config.toml
num_hidden_layers = 21
head_dim = 64
vocab_size = 32768
qk_norm = false
attn_scale = 0.125
init_std_o = 0.0179
optimizer = "muon"
batch_tokens = 131072
max_seq_len = 2048
doc_mask = true
max_steps = 6153
Each number is 200 + 30 x the weight over its row's rms, rounded and kept within 0 to 999. Layers, rows and columns count from 0. The size before them is the row's rms in percent of the matrix's.

# up: layer 15 MLP up, 1792x448, rms 0.0707, rows 439-469, columns 0-111
# down: layer 15 MLP down (transposed), 1792x448, rms 0.0274, rows 439-469, columns 0-111
up439,102,207,168,226,189,205,243,212,224,189,275,205,237,172,184,211,168,184,257,161,188,209,250,239,224,192,196,192,195,183,182,149,253,201,175,171,176,204,198,188,206,171,225,157,250,188,223,222,209,187,156,157,264,167,173,206,165,212,178,189,207,220,162,203,181,150,222,215,196,247,195,124,219,206,183,203,202,236,189,244,177,206,202,176,249,188,209,184,223,219,148,190,229,189,218,188,188,174,184,235,219,177,210,230,228,211,190,237,190,161,196,151,249
down439,108,230,252,168,180,215,189,230,135,202,172,216,174,184,211,183,195,194,159,204,185,219,208,161,156,192,172,230,204,183,190,199,177,167,213,244,164,258,216,187,229,224,165,129,211,237,176,209,212,168,232,196,178,269,202,187,182,159,232,203,194,192,249,202,191,197,120,192,224,178,207,250,206,107,165,204,205,174,205,193,205,174,212,189,165,193,206,225,204,222,228,224,178,208,190,237,217,184,214,165,172,217,195,213,185,196,192,217,212,225,192,225,176
up440,103,160,188,195,174,247,185,132,213,161,220,202,214,246,194,220,200,253,218,199,220,162,224,221,226,191,263,292,208,205,218,203,206,191,206,147,231,252,260,250,188,143,193,208,158,193,203,181,215,192,219,167,209,163,244,207,183,255,214,166,186,190,172,181,163,184,213,178,191,198,249,243,217,246,179,199,230,178,180,206,203,175,232,146,204,151,185,185,165,205,186,189,221,195,152,229,168,202,188,237,254,182,176,160,225,178,201,181,177,200,176,172,218
down440,096,145,237,254,176,200,175,146,188,213,258,165,214,244,228,216,203,196,175,175,153,154,220,203,173,172,177,194,191,199,179,173,180,236,206,192,187,189,194,181,157,214,184,186,183,165,239,181,197,203,147,249,156,196,169,208,159,184,219,199,206,214,157,196,188,233,216,158,205,183,164,207,193,208,206,198,180,236,191,198,240,240,206,121,179,175,199,247,240,172,210,183,183,244,198,225,177,220,212,230,209,198,258,209,188,200,199,215,217,204,161,209,229
up441,107,200,248,122,212,174,207,189,239,168,150,209,231,181,190,231,211,223,213,150,217,179,197,200,252,173,228,173,194,170,193,198,206,218,138,219,193,144,226,201,176,257,210,175,189,150,221,137,175,173,178,179,215,199,230,203,190,152,167,230,203,165,214,232,235,213,194,197,218,241,194,200,239,206,225,205,177,200,176,235,218,169,184,177,146,202,206,201,220,188,152,244,195,190,221,225,123,202,188,161,196,174,226,236,180,209,192,166,232,166,155,220,206
down441,112,242,242,169,219,186,222,205,206,248,196,223,203,211,210,217,172,196,200,172,188,222,260,187,252,244,195,178,232,235,259,237,237,181,153,209,256,168,165,156,179,218,198,181,169,141,222,185,197,250,176,176,191,176,201,194,233,211,226,186,196,195,175,248,168,182,179,197,208,177,174,182,194,158,224,180,136,181,214,136,240,255,216,266,226,201,217,226,237,217,201,199,114,133,170,177,222,151,189,201,185,232,191,157,220,218,207,182,193,174,216,210,232
up442,131,202,160,211,117,187,183,192,201,121,233,186,176,178,172,209,175,180,205,173,253,213,182,192,195,194,254,209,195,174,159,182,204,209,177,243,175,175,185,189,237,151,188,194,146,162,233,202,218,172,194,181,149,192,248,270,164,152,180,186,203,185,251,199,236,196,263,152,185,177,184,157,199,170,200,188,230,197,174,222,240,218,176,182,165,196,195,195,193,180,225,188,215,170,188,208,182,177,181,201,207,209,200,221,243,190,169,187,215,179,242,219,200
down442,137,177,188,248,221,226,177,233,223,244,213,258,231,256,152,186,249,183,120,153,195,221,252,237,191,164,192,192,242,196,257,173,240,214,161,222,208,229,155,239,197,198,202,273,187,273,195,220,191,148,193,169,207,249,184,215,206,220,257,204,183,219,215,205,189,213,176,187,221,244,223,102,169,161,221,198,207,149,173,191,242,172,170,228,212,204,212,234,190,234,166,191,175,202,222,196,233,198,181,206,175,170,202,147,131,174,222,222,251,225,181,196,209
up443,096,223,228,160,253,243,264,155,246,225,175,146,138,174,189,152,189,206,189,212,187,191,240,197,228,223,191,204,154,202,219,191,190,209,213,155,156,239,206,201,220,225,110,264,174,170,165,200,146,165,223,224,277,193,193,144,212,197,178,224,185,209,159,192,180,154,230,222,202,210,169,168,251,202,189,190,171,173,206,185,196,167,162,189,206,244,188,222,209,213,221,243,227,196,129,220,159,184,200,201,212,225,220,252,184,199,190,231,177,161,188,202,209
down443,098,200,173,269,220,162,191,210,107,197,239,245,185,172,207,206,192,205,98,188,235,200,208,215,223,167,211,161,205,223,208,199,154,215,236,191,241,184,167,222,184,244,224,216,192,189,235,195,202,228,137,183,228,183,224,276,191,213,180,203,203,206,129,199,246,209,158,216,171,186,221,236,163,224,256,167,220,215,225,189,206,188,214,169,188,211,183,228,189,236,149,215,183,159,204,228,225,216,197,202,184,171,155,170,167,155,250,141,215,249,195,213,215
up444,119,260,224,183,241,199,184,226,235,264,256,200,253,199,225,193,229,181,231,193,195,193,245,167,206,163,175,201,184,209,189,219,225,203,206,205,173,194,229,197,185,189,248,193,194,163,153,170,174,223,229,251,213,188,194,145,188,154,190,188,223,200,177,237,174,211,205,219,191,260,205,239,222,198,227,200,187,185,182,233,125,181,221,161,226,164,172,196,213,249,214,202,206,201,166,164,231,203,211,207,197,181,218,181,169,172,142,213,229,189,169,149,180
down444,123,239,217,232,201,204,209,144,162,199,207,192,237,233,254,227,249,204,28,171,203,158,186,196,234,186,173,223,225,239,199,213,214,197,221,167,125,173,211,270,184,204,174,200,180,147,213,244,201,196,236,215,191,187,221,234,188,195,187,220,183,192,210,174,214,203,158,154,203,180,103,193,195,199,231,204,198,237,165,164,159,199,197,180,158,169,220,228,197,187,180,261,193,235,179,183,228,230,186,221,167,178,242,184,254,175,217,209,170,215,188,187,186
up445,087,256,191,156,208,178,215,187,209,247,171,160,219,149,211,257,180,175,233,184,191,195,154,199,203,221,206,195,231,209,159,134,193,225,169,213,173,197,193,178,195,170,202,132,215,168,155,192,209,157,197,175,171,156,181,209,152,190,161,201,179,184,149,179,247,203,213,207,203,252,182,205,209,206,231,162,183,205,179,186,175,231,204,241,214,197,269,218,163,208,184,198,173,207,203,241,238,134,212,188,181,238,234,188,228,204,190,154,190,222,241,219,208
down445,082,240,146,193,166,140,231,181,184,214,249,235,194,193,160,214,192,214,206,243,230,210,223,253,211,237,171,241,196,199,203,186,181,202,179,217,222,186,207,184,163,157,218,224,223,208,254,248,197,187,211,218,195,228,212,237,137,221,203,181,182,260,206,184,196,212,217,236,183,226,211,216,261,171,201,148,208,221,218,158,173,167,178,155,212,210,210,208,179,193,183,166,219,173,207,153,162,177,200,156,258,186,190,238,129,214,185,187,217,182,166,150,215
up446,077,228,189,170,195,215,164,172,235,204,133,239,222,172,207,145,159,190,218,240,183,196,145,252,220,205,202,203,202,184,256,194,197,181,240,145,229,189,179,227,223,176,220,185,191,187,171,235,212,160,193,180,273,216,200,152,217,197,169,268,193,198,196,220,186,238,164,200,221,148,192,220,212,207,164,216,203,216,226,216,191,158,207,220,174,185,210,209,160,176,190,208,178,158,231,205,213,258,206,200,260,122,200,235,201,259,178,169,219,190,163,193,192
down446,075,189,216,184,210,200,191,253,227,158,265,229,198,200,218,207,213,152,139,210,179,133,235,217,146,186,206,165,192,172,198,204,196,209,213,245,232,180,165,213,188,198,228,166,187,264,237,238,190,231,200,226,168,182,222,205,231,241,162,145,229,173,223,153,202,170,197,193,178,187,215,132,199,197,222,178,159,165,217,187,177,214,190,170,216,241,293,224,214,186,206,194,235,196,138,215,249,215,221,196,166,202,197,161,264,167,186,236,224,212,208,213,204
up447,066,180,230,165,207,236,161,255,233,237,246,170,212,224,236,199,200,169,189,164,223,245,123,207,181,199,214,199,202,191,187,152,217,211,241,207,186,203,182,175,155,91,267,242,201,211,173,265,268,267,238,221,133,244,237,204,207,132,250,222,239,190,236,233,172,224,206,196,224,219,185,232,213,190,187,174,176,214,157,239,226,203,203,155,132,219,207,198,200,215,202,201,200,192,201,246,184,222,222,213,168,180,203,190,205,208,206,214,192,214,213,214,214
down447,064,168,165,271,151,131,173,131,240,207,242,200,180,197,186,226,231,220,170,213,212,209,179,179,159,212,176,244,203,193,208,252,163,134,227,230,187,252,298,217,212,254,174,201,148,201,209,165,220,200,188,226,188,219,175,144,147,160,241,216,190,246,139,205,167,157,228,208,190,193,179,161,218,209,130,209,208,245,261,208,261,200,220,191,199,153,243,213,158,146,188,167,187,229,187,148,283,213,206,202,243,189,234,197,198,257,221,178,168,168,192,215,202
up448,135,169,213,204,180,199,231,214,251,178,202,186,194,170,216,144,213,194,251,128,191,252,200,167,205,196,175,182,153,215,202,235,229,193,192,194,203,175,155,151,185,139,175,193,161,248,195,197,224,139,191,227,154,212,153,222,187,187,187,197,234,208,198,202,212,149,234,181,186,256,147,230,210,193,229,189,203,192,189,169,149,233,174,133,153,274,204,232,205,218,217,189,258,166,193,220,167,212,242,164,202,194,183,182,228,261,251,244,191,214,96,209,204
down448,125,216,247,207,240,197,176,242,234,226,159,239,163,176,185,201,126,157,155,228,163,192,212,214,169,224,231,154,208,220,183,152,183,208,213,172,181,231,214,181,219,211,226,184,206,248,174,226,191,191,131,205,130,145,167,266,187,179,181,209,197,268,248,180,223,182,201,202,148,202,210,203,214,176,245,244,206,176,208,233,158,178,163,156,160,177,173,222,171,221,232,161,306,203,187,172,212,225,213,209,221,190,219,206,224,181,190,214,183,188,194,146,165
up449,125,160,171,193,242,217,252,140,224,186,258,265,221,206,241,191,222,231,181,177,170,171,202,210,222,160,243,158,211,174,244,155,212,190,191,268,213,199,192,233,222,221,220,238,206,199,200,166,193,261,271,193,199,173,189,179,193,196,218,175,208,151,230,241,184,194,244,135,260,197,206,188,234,177,175,174,236,154,234,145,146,235,181,174,247,248,194,192,238,144,164,153,186,213,201,182,177,232,227,198,214,246,129,237,182,218,232,178,197,183,205,224,203
down449,134,197,213,237,218,209,270,192,241,210,234,218,233,189,170,255,186,210,106,199,198,192,200,209,207,249,189,200,144,165,227,132,203,203,235,224,184,162,124,171,169,248,174,242,277,217,193,249,156,209,178,182,241,193,205,199,236,157,243,111,193,204,234,167,215,142,202,207,200,181,232,131,150,153,200,173,211,183,171,219,275,237,210,154,174,201,194,211,204,201,224,209,232,206,210,183,163,221,153,231,180,253,239,198,188,184,179,176,185,205,201,215,250
up450,099,179,224,179,227,200,187,211,253,198,180,226,258,203,222,170,215,136,229,213,180,161,219,189,192,285,196,225,156,168,192,162,244,196,234,245,212,178,177,195,206,196,168,242,263,181,228,190,166,199,205,208,165,185,275,163,146,198,183,219,239,179,184,184,191,191,140,164,163,214,180,225,158,192,180,203,211,225,193,173,147,145,258,171,168,225,222,199,194,216,201,220,186,215,192,266,175,197,224,243,206,207,229,170,169,193,237,189,224,151,144,182,214
down450,090,141,153,204,176,186,188,210,243,199,159,189,253,230,214,164,222,179,232,226,195,213,176,216,146,167,208,189,217,217,166,155,196,196,212,213,205,239,217,225,242,221,194,185,141,195,210,231,177,157,153,161,190,187,150,214,192,159,243,162,186,186,152,229,247,229,132,171,182,134,159,243,250,184,175,163,175,176,228,203,134,218,156,138,203,177,259,127,182,167,177,205,220,239,213,206,174,216,209,194,181,185,225,246,242,247,173,169,222,241,143,218,207
up451,103,200,215,132,161,232,187,182,221,208,228,123,199,170,219,173,211,195,150,195,177,218,160,196,175,175,203,162,232,217,210,258,209,198,157,216,168,182,198,222,237,154,176,195,254,191,218,179,198,180,238,229,179,205,183,217,236,231,221,183,174,199,186,184,183,205,239,179,227,167,187,237,210,194,203,191,269,202,169,167,174,192,207,186,232,189,231,192,166,183,212,185,190,242,154,220,212,193,245,198,182,207,174,244,233,226,236,230,182,188,201,264,225
down451,096,240,180,230,182,229,188,200,225,176,175,144,163,189,221,160,215,159,224,248,241,197,211,201,219,155,137,199,208,212,247,228,158,194,147,187,206,255,210,198,264,211,156,167,192,234,163,185,184,202,246,156,192,211,192,203,211,214,153,213,206,194,275,198,199,199,176,256,160,203,183,204,260,215,145,148,245,188,163,147,163,207,193,140,195,180,163,234,207,244,208,182,189,202,164,173,249,154,208,170,178,231,164,225,183,166,198,155,234,168,190,213,255
up452,090,199,184,155,196,205,212,193,206,177,167,173,222,166,239,208,212,228,264,197,227,179,212,205,178,215,209,193,223,201,170,212,247,192,208,152,214,240,203,186,177,223,251,202,220,194,240,168,178,172,143,207,189,173,147,206,199,199,256,230,252,181,202,198,200,163,168,195,144,188,252,214,244,209,203,235,205,161,172,111,206,160,203,177,191,231,165,199,165,262,177,178,241,180,149,181,198,170,232,189,248,231,189,194,179,203,137,153,209,243,212,251,161
down452,087,205,266,197,193,262,159,196,167,205,175,202,168,238,234,204,183,186,208,208,237,178,198,185,196,152,172,239,229,216,259,221,244,189,153,208,202,190,208,183,240,193,204,230,157,226,130,184,182,198,189,155,215,206,200,207,188,203,214,209,232,224,208,204,224,206,163,253,220,219,133,151,201,215,259,203,218,259,199,222,189,189,255,164,185,182,256,193,197,223,191,194,203,203,186,244,190,238,204,184,172,184,177,196,178,202,194,202,255,212,224,208,224
up453,101,207,218,250,188,193,142,175,192,188,149,251,147,208,231,194,245,183,175,193,258,199,163,210,205,184,188,140,182,198,149,242,203,279,195,196,184,216,212,172,195,191,228,207,230,210,190,207,205,149,178,223,221,168,147,163,216,136,254,255,215,195,170,186,178,171,194,195,206,230,226,192,200,199,179,231,199,191,201,171,211,245,215,175,223,212,172,269,170,214,229,173,145,160,184,221,249,249,244,181,198,157,182,192,193,194,235,210,219,224,209,174,215
down453,093,165,228,132,186,235,185,155,214,178,214,205,226,188,190,167,250,190,214,174,216,223,140,214,144,214,203,157,229,229,189,143,200,246,205,168,206,149,170,170,150,206,270,214,128,221,187,229,194,212,212,221,215,176,162,196,144,171,140,231,234,144,211,222,209,221,218,233,232,206,255,240,230,225,164,188,252,203,255,200,242,218,167,223,230,255,152,201,192,211,187,198,215,188,215,237,187,182,198,187,245,158,151,174,257,259,184,143,246,235,191,221,160
up454,086,159,229,154,207,151,237,218,194,230,245,157,243,206,163,210,222,210,188,213,238,194,178,199,185,194,183,128,193,186,188,177,208,205,202,217,228,204,216,159,196,194,170,175,190,186,201,208,199,226,233,162,193,204,204,218,242,164,268,208,236,198,222,208,151,215,211,166,224,245,193,165,258,215,186,185,208,223,186,237,238,205,218,153,181,171,199,194,260,200,255,207,187,242,204,221,200,219,193,152,183,134,175,176,157,199,229,201,183,191,173,217,204
down454,082,174,174,156,243,164,231,247,235,231,201,253,183,198,189,170,235,160,185,185,249,223,188,178,180,204,173,197,211,221,258,181,265,161,198,194,194,216,224,194,228,201,229,231,140,196,222,202,242,197,218,170,203,205,195,198,202,173,222,167,189,156,238,224,217,214,247,236,207,186,182,203,176,179,203,171,211,239,217,202,315,202,237,172,243,207,163,165,249,231,224,190,246,226,158,196,177,151,223,193,233,162,210,168,179,127,190,203,238,173,204,205,161
up455,114,250,228,212,145,213,190,162,168,157,196,176,199,237,191,213,153,192,204,191,172,203,196,178,157,164,197,260,176,234,193,166,175,247,200,202,193,173,176,228,184,181,205,219,163,202,202,204,218,254,183,213,215,204,227,241,174,179,288,167,215,223,181,191,149,217,217,194,247,239,151,225,213,168,142,215,201,226,221,187,189,220,186,221,298,196,225,207,157,192,214,169,173,183,186,231,141,163,223,242,233,203,188,190,209,189,167,172,243,226,187,171,185
down455,108,179,220,143,139,245,218,204,205,224,194,203,171,222,187,197,179,232,166,229,211,250,180,182,190,250,242,202,158,220,221,201,195,228,202,200,227,149,248,164,242,139,184,209,252,150,159,202,167,152,240,197,214,236,183,205,199,236,186,204,132,190,251,206,161,216,219,171,162,188,251,111,222,153,212,219,219,186,239,220,211,270,192,230,201,192,178,193,180,226,160,231,152,219,174,192,219,212,197,211,261,194,209,153,211,213,183,194,216,174,192,236,174
up456,067,227,220,116,185,218,176,168,177,162,201,190,204,246,198,236,210,179,213,198,209,207,211,174,185,182,172,258,208,179,209,175,210,198,151,273,207,230,189,214,147,169,191,202,176,150,213,187,257,168,240,197,237,241,223,194,190,173,190,184,182,192,256,146,176,147,260,201,196,168,164,210,194,205,224,224,230,188,269,136,242,222,155,192,187,192,176,211,223,173,169,215,207,214,205,202,197,183,166,203,179,218,209,192,167,230,181,122,173,229,190,205,231
down456,069,183,193,216,234,146,174,218,207,189,188,171,263,178,189,175,175,180,199,197,148,187,242,184,171,134,199,170,200,224,223,246,185,237,167,217,269,201,255,263,199,166,250,206,212,224,203,139,221,216,196,172,161,219,226,226,239,269,220,174,209,214,222,221,245,214,127,187,233,225,263,236,154,232,222,219,162,262,176,199,195,215,213,222,227,198,151,230,215,204,215,207,177,195,165,206,217,224,158,247,229,229,166,183,215,251,203,183,226,178,225,194,168
up457,079,190,230,223,172,230,242,239,205,215,195,175,212,161,223,208,225,173,204,150,145,195,202,192,259,196,204,179,187,203,189,164,210,180,237,209,171,176,177,222,206,141,197,196,211,192,183,169,155,219,214,232,245,165,211,183,206,186,187,162,165,214,158,173,178,182,210,222,230,211,179,182,234,229,153,236,233,214,211,268,237,247,238,131,196,207,217,179,211,185,173,164,235,259,206,182,198,185,195,194,193,268,171,217,186,240,190,182,209,209,261,165,232
down457,083,199,177,238,199,223,203,154,204,171,188,216,182,170,156,212,181,176,189,167,193,215,220,214,176,202,227,180,220,174,200,223,189,202,205,286,232,203,219,184,195,241,211,250,183,221,228,163,176,137,217,224,191,179,181,237,163,180,177,204,217,198,160,170,250,212,173,198,204,210,200,177,253,182,204,185,232,214,227,152,177,189,183,203,196,264,195,258,194,217,231,210,269,159,224,233,229,148,232,203,186,203,217,199,172,194,236,206,222,191,174,235,173
up458,108,245,210,221,213,168,222,153,138,232,199,218,211,180,248,260,194,197,158,165,161,160,234,170,165,192,186,209,179,243,204,232,227,180,218,198,202,206,210,239,220,168,212,200,193,206,207,179,264,151,192,169,157,216,182,175,245,184,170,232,213,175,204,175,209,201,160,155,186,207,188,178,188,207,196,213,150,201,183,207,178,189,225,187,196,278,234,226,235,187,226,191,229,169,231,222,171,220,239,249,228,191,167,190,200,222,202,161,216,222,266,248,216
down458,106,181,204,200,207,183,205,211,177,203,154,182,181,209,175,245,212,238,209,145,158,227,193,207,187,199,211,243,226,228,198,151,233,206,242,201,199,217,161,197,246,220,212,194,151,217,264,249,230,227,155,183,218,239,228,147,157,200,198,171,207,175,212,198,257,241,177,218,152,169,177,197,188,188,186,148,213,150,233,180,254,183,225,194,208,186,264,228,185,235,195,235,162,197,201,155,198,189,219,129,208,133,203,173,168,201,209,265,242,242,125,218,241
up459,108,219,252,150,152,163,252,158,198,219,214,198,233,235,144,229,191,273,232,145,241,209,243,240,226,254,164,207,118,202,228,163,201,203,210,201,168,154,244,211,230,156,171,269,242,216,222,208,199,199,197,205,208,222,199,169,215,210,179,210,218,174,223,273,240,176,175,215,211,212,204,248,171,223,178,191,213,208,204,180,184,208,216,171,220,174,186,203,168,184,182,177,228,263,273,216,139,175,213,187,224,196,212,183,123,161,190,174,251,216,189,202,203
down459,097,236,215,177,250,229,185,158,210,210,156,191,161,216,200,200,227,213,208,240,197,252,247,186,193,267,202,213,186,192,237,196,134,156,198,209,199,165,167,202,216,205,166,211,214,219,176,136,188,231,224,231,196,219,263,169,185,224,187,167,196,214,205,193,189,186,205,169,193,194,216,194,211,210,208,234,241,225,166,141,314,220,176,219,169,195,206,238,150,146,180,193,195,188,210,212,227,217,181,153,182,164,209,208,178,174,230,189,180,218,264,234,241
up460,094,227,238,190,172,194,212,227,218,198,242,158,158,210,186,174,218,161,221,228,213,187,181,160,241,258,220,205,214,227,237,182,136,217,226,206,206,201,214,203,210,215,246,237,160,229,144,197,210,166,240,211,237,202,198,201,231,167,210,223,196,205,195,243,212,218,205,196,208,229,214,213,152,219,181,266,154,183,263,233,129,199,215,197,205,188,155,248,177,183,197,195,164,240,175,218,199,233,258,184,211,158,199,211,189,194,223,182,248,236,252,202,203
down460,091,200,219,198,218,191,199,179,193,208,200,156,207,187,184,204,225,232,149,204,194,212,185,216,185,203,259,186,269,188,192,205,163,168,149,212,171,175,172,212,189,157,175,179,237,181,214,157,169,235,178,215,185,177,179,209,221,234,276,184,200,175,208,188,258,232,208,165,149,207,165,211,202,214,182,163,219,204,215,180,163,234,171,224,198,198,207,184,188,218,216,182,220,169,246,154,214,209,177,220,232,242,248,233,218,243,187,236,191,196,253,218,222
up461,106,167,195,202,148,123,191,234,148,229,192,193,189,203,211,214,227,198,220,206,158,225,234,167,204,167,203,235,225,228,223,179,207,204,213,199,182,203,218,203,213,208,207,173,210,209,224,151,180,190,156,234,202,216,157,154,181,234,187,196,225,243,215,191,206,205,182,259,242,198,206,190,212,224,151,196,215,178,167,200,295,150,221,197,211,195,213,224,210,175,134,254,208,183,178,270,122,136,216,216,266,151,252,139,231,171,208,194,207,216,259,171,198
down461,108,212,139,233,216,192,222,198,212,222,214,190,212,209,186,191,155,194,205,248,212,139,194,230,247,167,140,207,174,223,175,168,150,174,211,207,182,206,172,192,221,151,230,237,146,181,189,247,194,168,175,205,164,198,222,212,176,221,238,237,217,148,155,181,147,223,149,199,229,173,180,184,197,229,236,186,261,189,263,213,214,158,203,193,206,156,175,187,159,241,239,192,220,146,189,226,180,179,169,199,183,197,245,258,191,237,252,199,155,171,197,187,218
up462,094,247,176,162,192,222,211,256,226,247,221,187,231,221,189,164,170,224,206,187,264,210,201,215,162,188,196,193,172,166,208,164,191,238,221,239,190,222,192,247,170,190,167,167,189,195,154,226,192,203,212,181,187,210,185,229,192,195,179,261,209,146,207,229,207,169,147,237,208,180,222,213,200,200,186,215,164,212,200,216,192,180,180,211,178,229,190,192,167,191,216,234,219,147,142,259,145,145,244,221,174,211,179,228,206,237,213,184,196,204,187,250,231
down462,090,164,254,198,189,186,168,192,263,183,196,210,180,159,182,193,171,186,137,208,143,179,184,229,217,210,195,191,252,167,196,226,187,211,236,215,196,206,205,197,177,175,243,192,186,217,164,210,243,176,205,209,231,179,188,193,193,188,191,176,233,231,228,206,287,166,189,201,194,226,227,159,123,218,220,205,182,196,244,196,235,211,189,160,145,205,181,178,198,202,183,153,270,257,141,181,163,186,201,184,222,235,159,186,162,214,175,146,187,188,219,231,134
up463,078,187,189,210,234,222,236,186,208,191,244,167,198,208,187,198,246,219,172,174,267,246,191,236,193,276,227,193,181,140,166,183,167,205,150,159,171,212,244,207,183,192,185,252,189,200,218,235,242,170,199,146,192,222,203,226,244,206,227,187,207,197,207,253,226,141,157,192,205,142,222,251,203,216,173,248,262,172,191,233,223,211,184,204,151,178,211,197,178,251,189,159,217,207,136,250,191,176,191,168,162,141,215,192,159,217,155,188,167,183,163,230,176
down463,078,193,207,230,177,208,179,220,231,244,205,213,165,202,181,256,139,234,233,182,197,223,154,208,208,178,219,181,266,210,215,276,249,163,190,212,191,118,259,198,195,155,136,188,204,221,166,164,212,183,199,229,175,220,232,217,205,174,222,225,208,176,207,230,167,194,209,187,195,173,167,240,122,242,251,157,145,190,193,153,178,194,237,199,193,208,160,207,214,202,231,200,208,256,227,127,201,172,141,242,188,231,193,219,221,185,216,186,157,176,214,242,240
up464,100,230,178,216,151,188,224,174,151,177,222,186,187,132,233,190,192,250,220,161,147,170,239,236,240,163,185,250,129,217,268,173,231,204,159,215,149,191,143,214,209,181,202,246,198,190,248,159,254,183,233,236,214,124,152,255,239,217,209,197,220,151,191,189,210,210,168,185,195,196,208,198,255,182,194,190,198,227,231,227,154,176,185,173,193,157,201,217,171,213,207,207,192,153,196,202,218,240,176,147,163,194,202,168,224,177,210,176,196,184,198,227,102
down464,096,215,207,239,235,156,167,221,189,236,235,185,228,211,211,224,194,229,169,242,182,217,271,206,212,217,188,169,194,208,165,155,198,269,195,177,168,150,199,200,154,223,238,180,174,167,232,191,163,261,222,186,220,246,284,185,234,190,144,235,173,135,203,222,202,183,216,167,186,184,193,194,145,206,235,201,217,171,200,172,200,206,242,249,170,260,223,189,138,219,207,181,155,206,193,209,148,196,214,183,208,196,169,214,223,194,218,243,201,212,225,186,242
up465,113,230,214,189,188,191,181,218,220,194,182,223,216,156,236,228,205,186,150,254,202,242,180,159,198,172,191,203,209,178,160,179,122,240,130,199,235,232,218,172,190,182,205,203,189,226,233,177,236,226,189,212,258,207,244,255,201,197,228,228,213,140,152,237,198,266,172,195,167,153,217,189,189,211,178,116,236,188,189,157,213,185,238,194,224,191,191,187,210,203,197,185,194,236,189,221,253,172,170,215,209,240,165,187,189,174,206,156,189,203,158,202,233
down465,111,222,236,208,198,237,199,261,242,181,92,216,162,209,275,170,242,196,131,129,240,197,225,168,170,196,211,210,189,261,232,243,220,166,235,177,214,227,191,202,204,258,212,161,233,223,231,185,183,209,220,202,208,127,197,198,227,226,174,222,212,175,176,168,191,205,172,243,179,114,200,204,167,171,221,208,199,199,195,140,133,199,159,225,199,200,175,212,175,272,183,236,173,166,138,182,162,163,183,191,180,217,219,172,145,203,232,175,189,186,163,183,199
up466,110,289,194,159,233,158,201,154,168,150,197,181,188,227,203,189,200,164,191,164,188,164,171,179,218,169,190,168,193,181,210,174,208,183,184,222,180,184,236,171,262,187,234,191,205,177,209,208,202,142,236,220,194,225,195,223,167,185,168,227,200,219,161,204,238,226,209,194,205,232,226,171,191,175,196,214,218,210,154,208,195,203,233,151,193,199,223,180,192,242,204,185,172,232,180,199,238,215,219,175,259,202,177,203,208,249,209,193,182,219,186,215,201
down466,108,214,197,169,199,190,244,248,168,194,146,184,180,203,188,208,152,168,208,215,157,188,227,221,160,183,224,200,172,202,210,239,160,163,220,202,201,225,172,198,227,201,203,194,206,236,175,214,202,157,197,156,209,201,194,154,192,169,193,214,229,196,240,200,241,226,220,244,138,213,164,210,211,211,253,278,244,202,204,206,242,191,154,157,212,193,220,226,202,197,224,199,152,217,188,195,183,214,179,180,178,232,200,217,173,273,195,169,148,134,189,207,275
up467,107,159,225,163,196,246,201,231,187,209,152,236,198,226,212,182,178,203,201,214,206,141,197,207,223,166,222,224,180,173,213,225,218,212,211,167,208,225,192,158,209,213,230,236,225,213,206,252,149,165,185,226,226,172,197,174,239,153,260,169,184,209,184,183,162,226,210,169,151,202,243,167,211,139,228,199,211,240,201,136,199,189,207,158,241,162,178,229,218,226,129,195,210,191,198,156,240,166,158,207,154,190,186,203,172,164,211,196,192,218,196,188,204
down467,099,193,184,183,208,218,203,232,196,169,200,170,180,221,225,200,186,256,162,171,202,169,216,169,216,187,208,183,168,159,185,204,191,222,192,232,202,202,231,176,177,232,195,243,200,259,240,163,206,225,156,212,162,220,232,252,156,95,223,249,212,165,187,171,162,191,190,194,176,167,118,204,188,173,266,190,220,187,227,220,238,93,172,248,203,178,134,193,210,177,238,153,228,200,189,205,169,186,188,168,263,195,162,234,237,171,220,197,187,233,192,193,201
up468,112,247,218,200,154,177,203,196,111,195,196,167,196,164,144,186,180,225,258,214,205,220,208,208,216,196,227,219,175,197,146,215,190,215,226,192,183,142,214,161,255,174,197,175,248,174,142,161,208,129,211,221,156,155,178,202,170,204,212,224,250,215,222,239,212,192,242,199,184,205,211,247,220,226,185,201,169,209,160,230,188,213,207,202,192,230,187,204,226,173,229,184,163,200,217,230,171,202,239,175,199,186,159,185,217,222,189,186,245,220,246,159,222
down468,119,175,229,225,230,144,195,184,202,218,196,201,191,197,207,229,219,192,193,158,193,183,173,165,162,220,217,151,240,204,180,252,272,212,272,155,157,235,163,177,201,189,208,170,270,179,195,207,186,187,262,150,149,279,167,216,160,153,231,202,186,237,193,216,189,245,207,224,181,194,242,142,234,210,172,164,163,235,189,198,271,224,154,204,188,221,226,219,174,203,169,244,149,168,213,171,188,207,202,225,230,206,203,162,139,189,212,187,233,175,211,200,190
up469,097,224,208,159,188,191,242,225,201,205,229,260,200,221,208,206,257,197,253,262,186,197,133,186,220,195,234,225,180,169,153,235,183,175,224,205,201,226,219,144,211,186,184,203,134,156,235,174,226,178,145,227,181,204,224,185,193,193,287,161,206,149,191,162,220,211,164,189,173,207,264,192,208,197,188,128,268,209,153,174,185,216,185,144,181,248,225,188,197,225,190,164,245,208,176,214,213,148,208,164,204,160,239,197,164,247,211,183,173,198,230,172,174
down469,093,232,243,195,223,232,209,215,209,232,165,176,199,190,217,164,181,187,157,191,170,195,231,209,211,193,184,148,176,201,175,242,231,236,206,216,229,147,164,226,189,173,175,212,214,177,204,183,149,153,186,195,233,250,210,207,130,195,189,210,224,183,230,148,230,169,209,202,204,191,211,183,199,221,204,195,66,193,194,164,201,191,205,168,179,232,218,168,230,232,200,198,154,189,199,214,196,167,207,181,222,266,166,198,188,219,275,161,240,240,189,209,153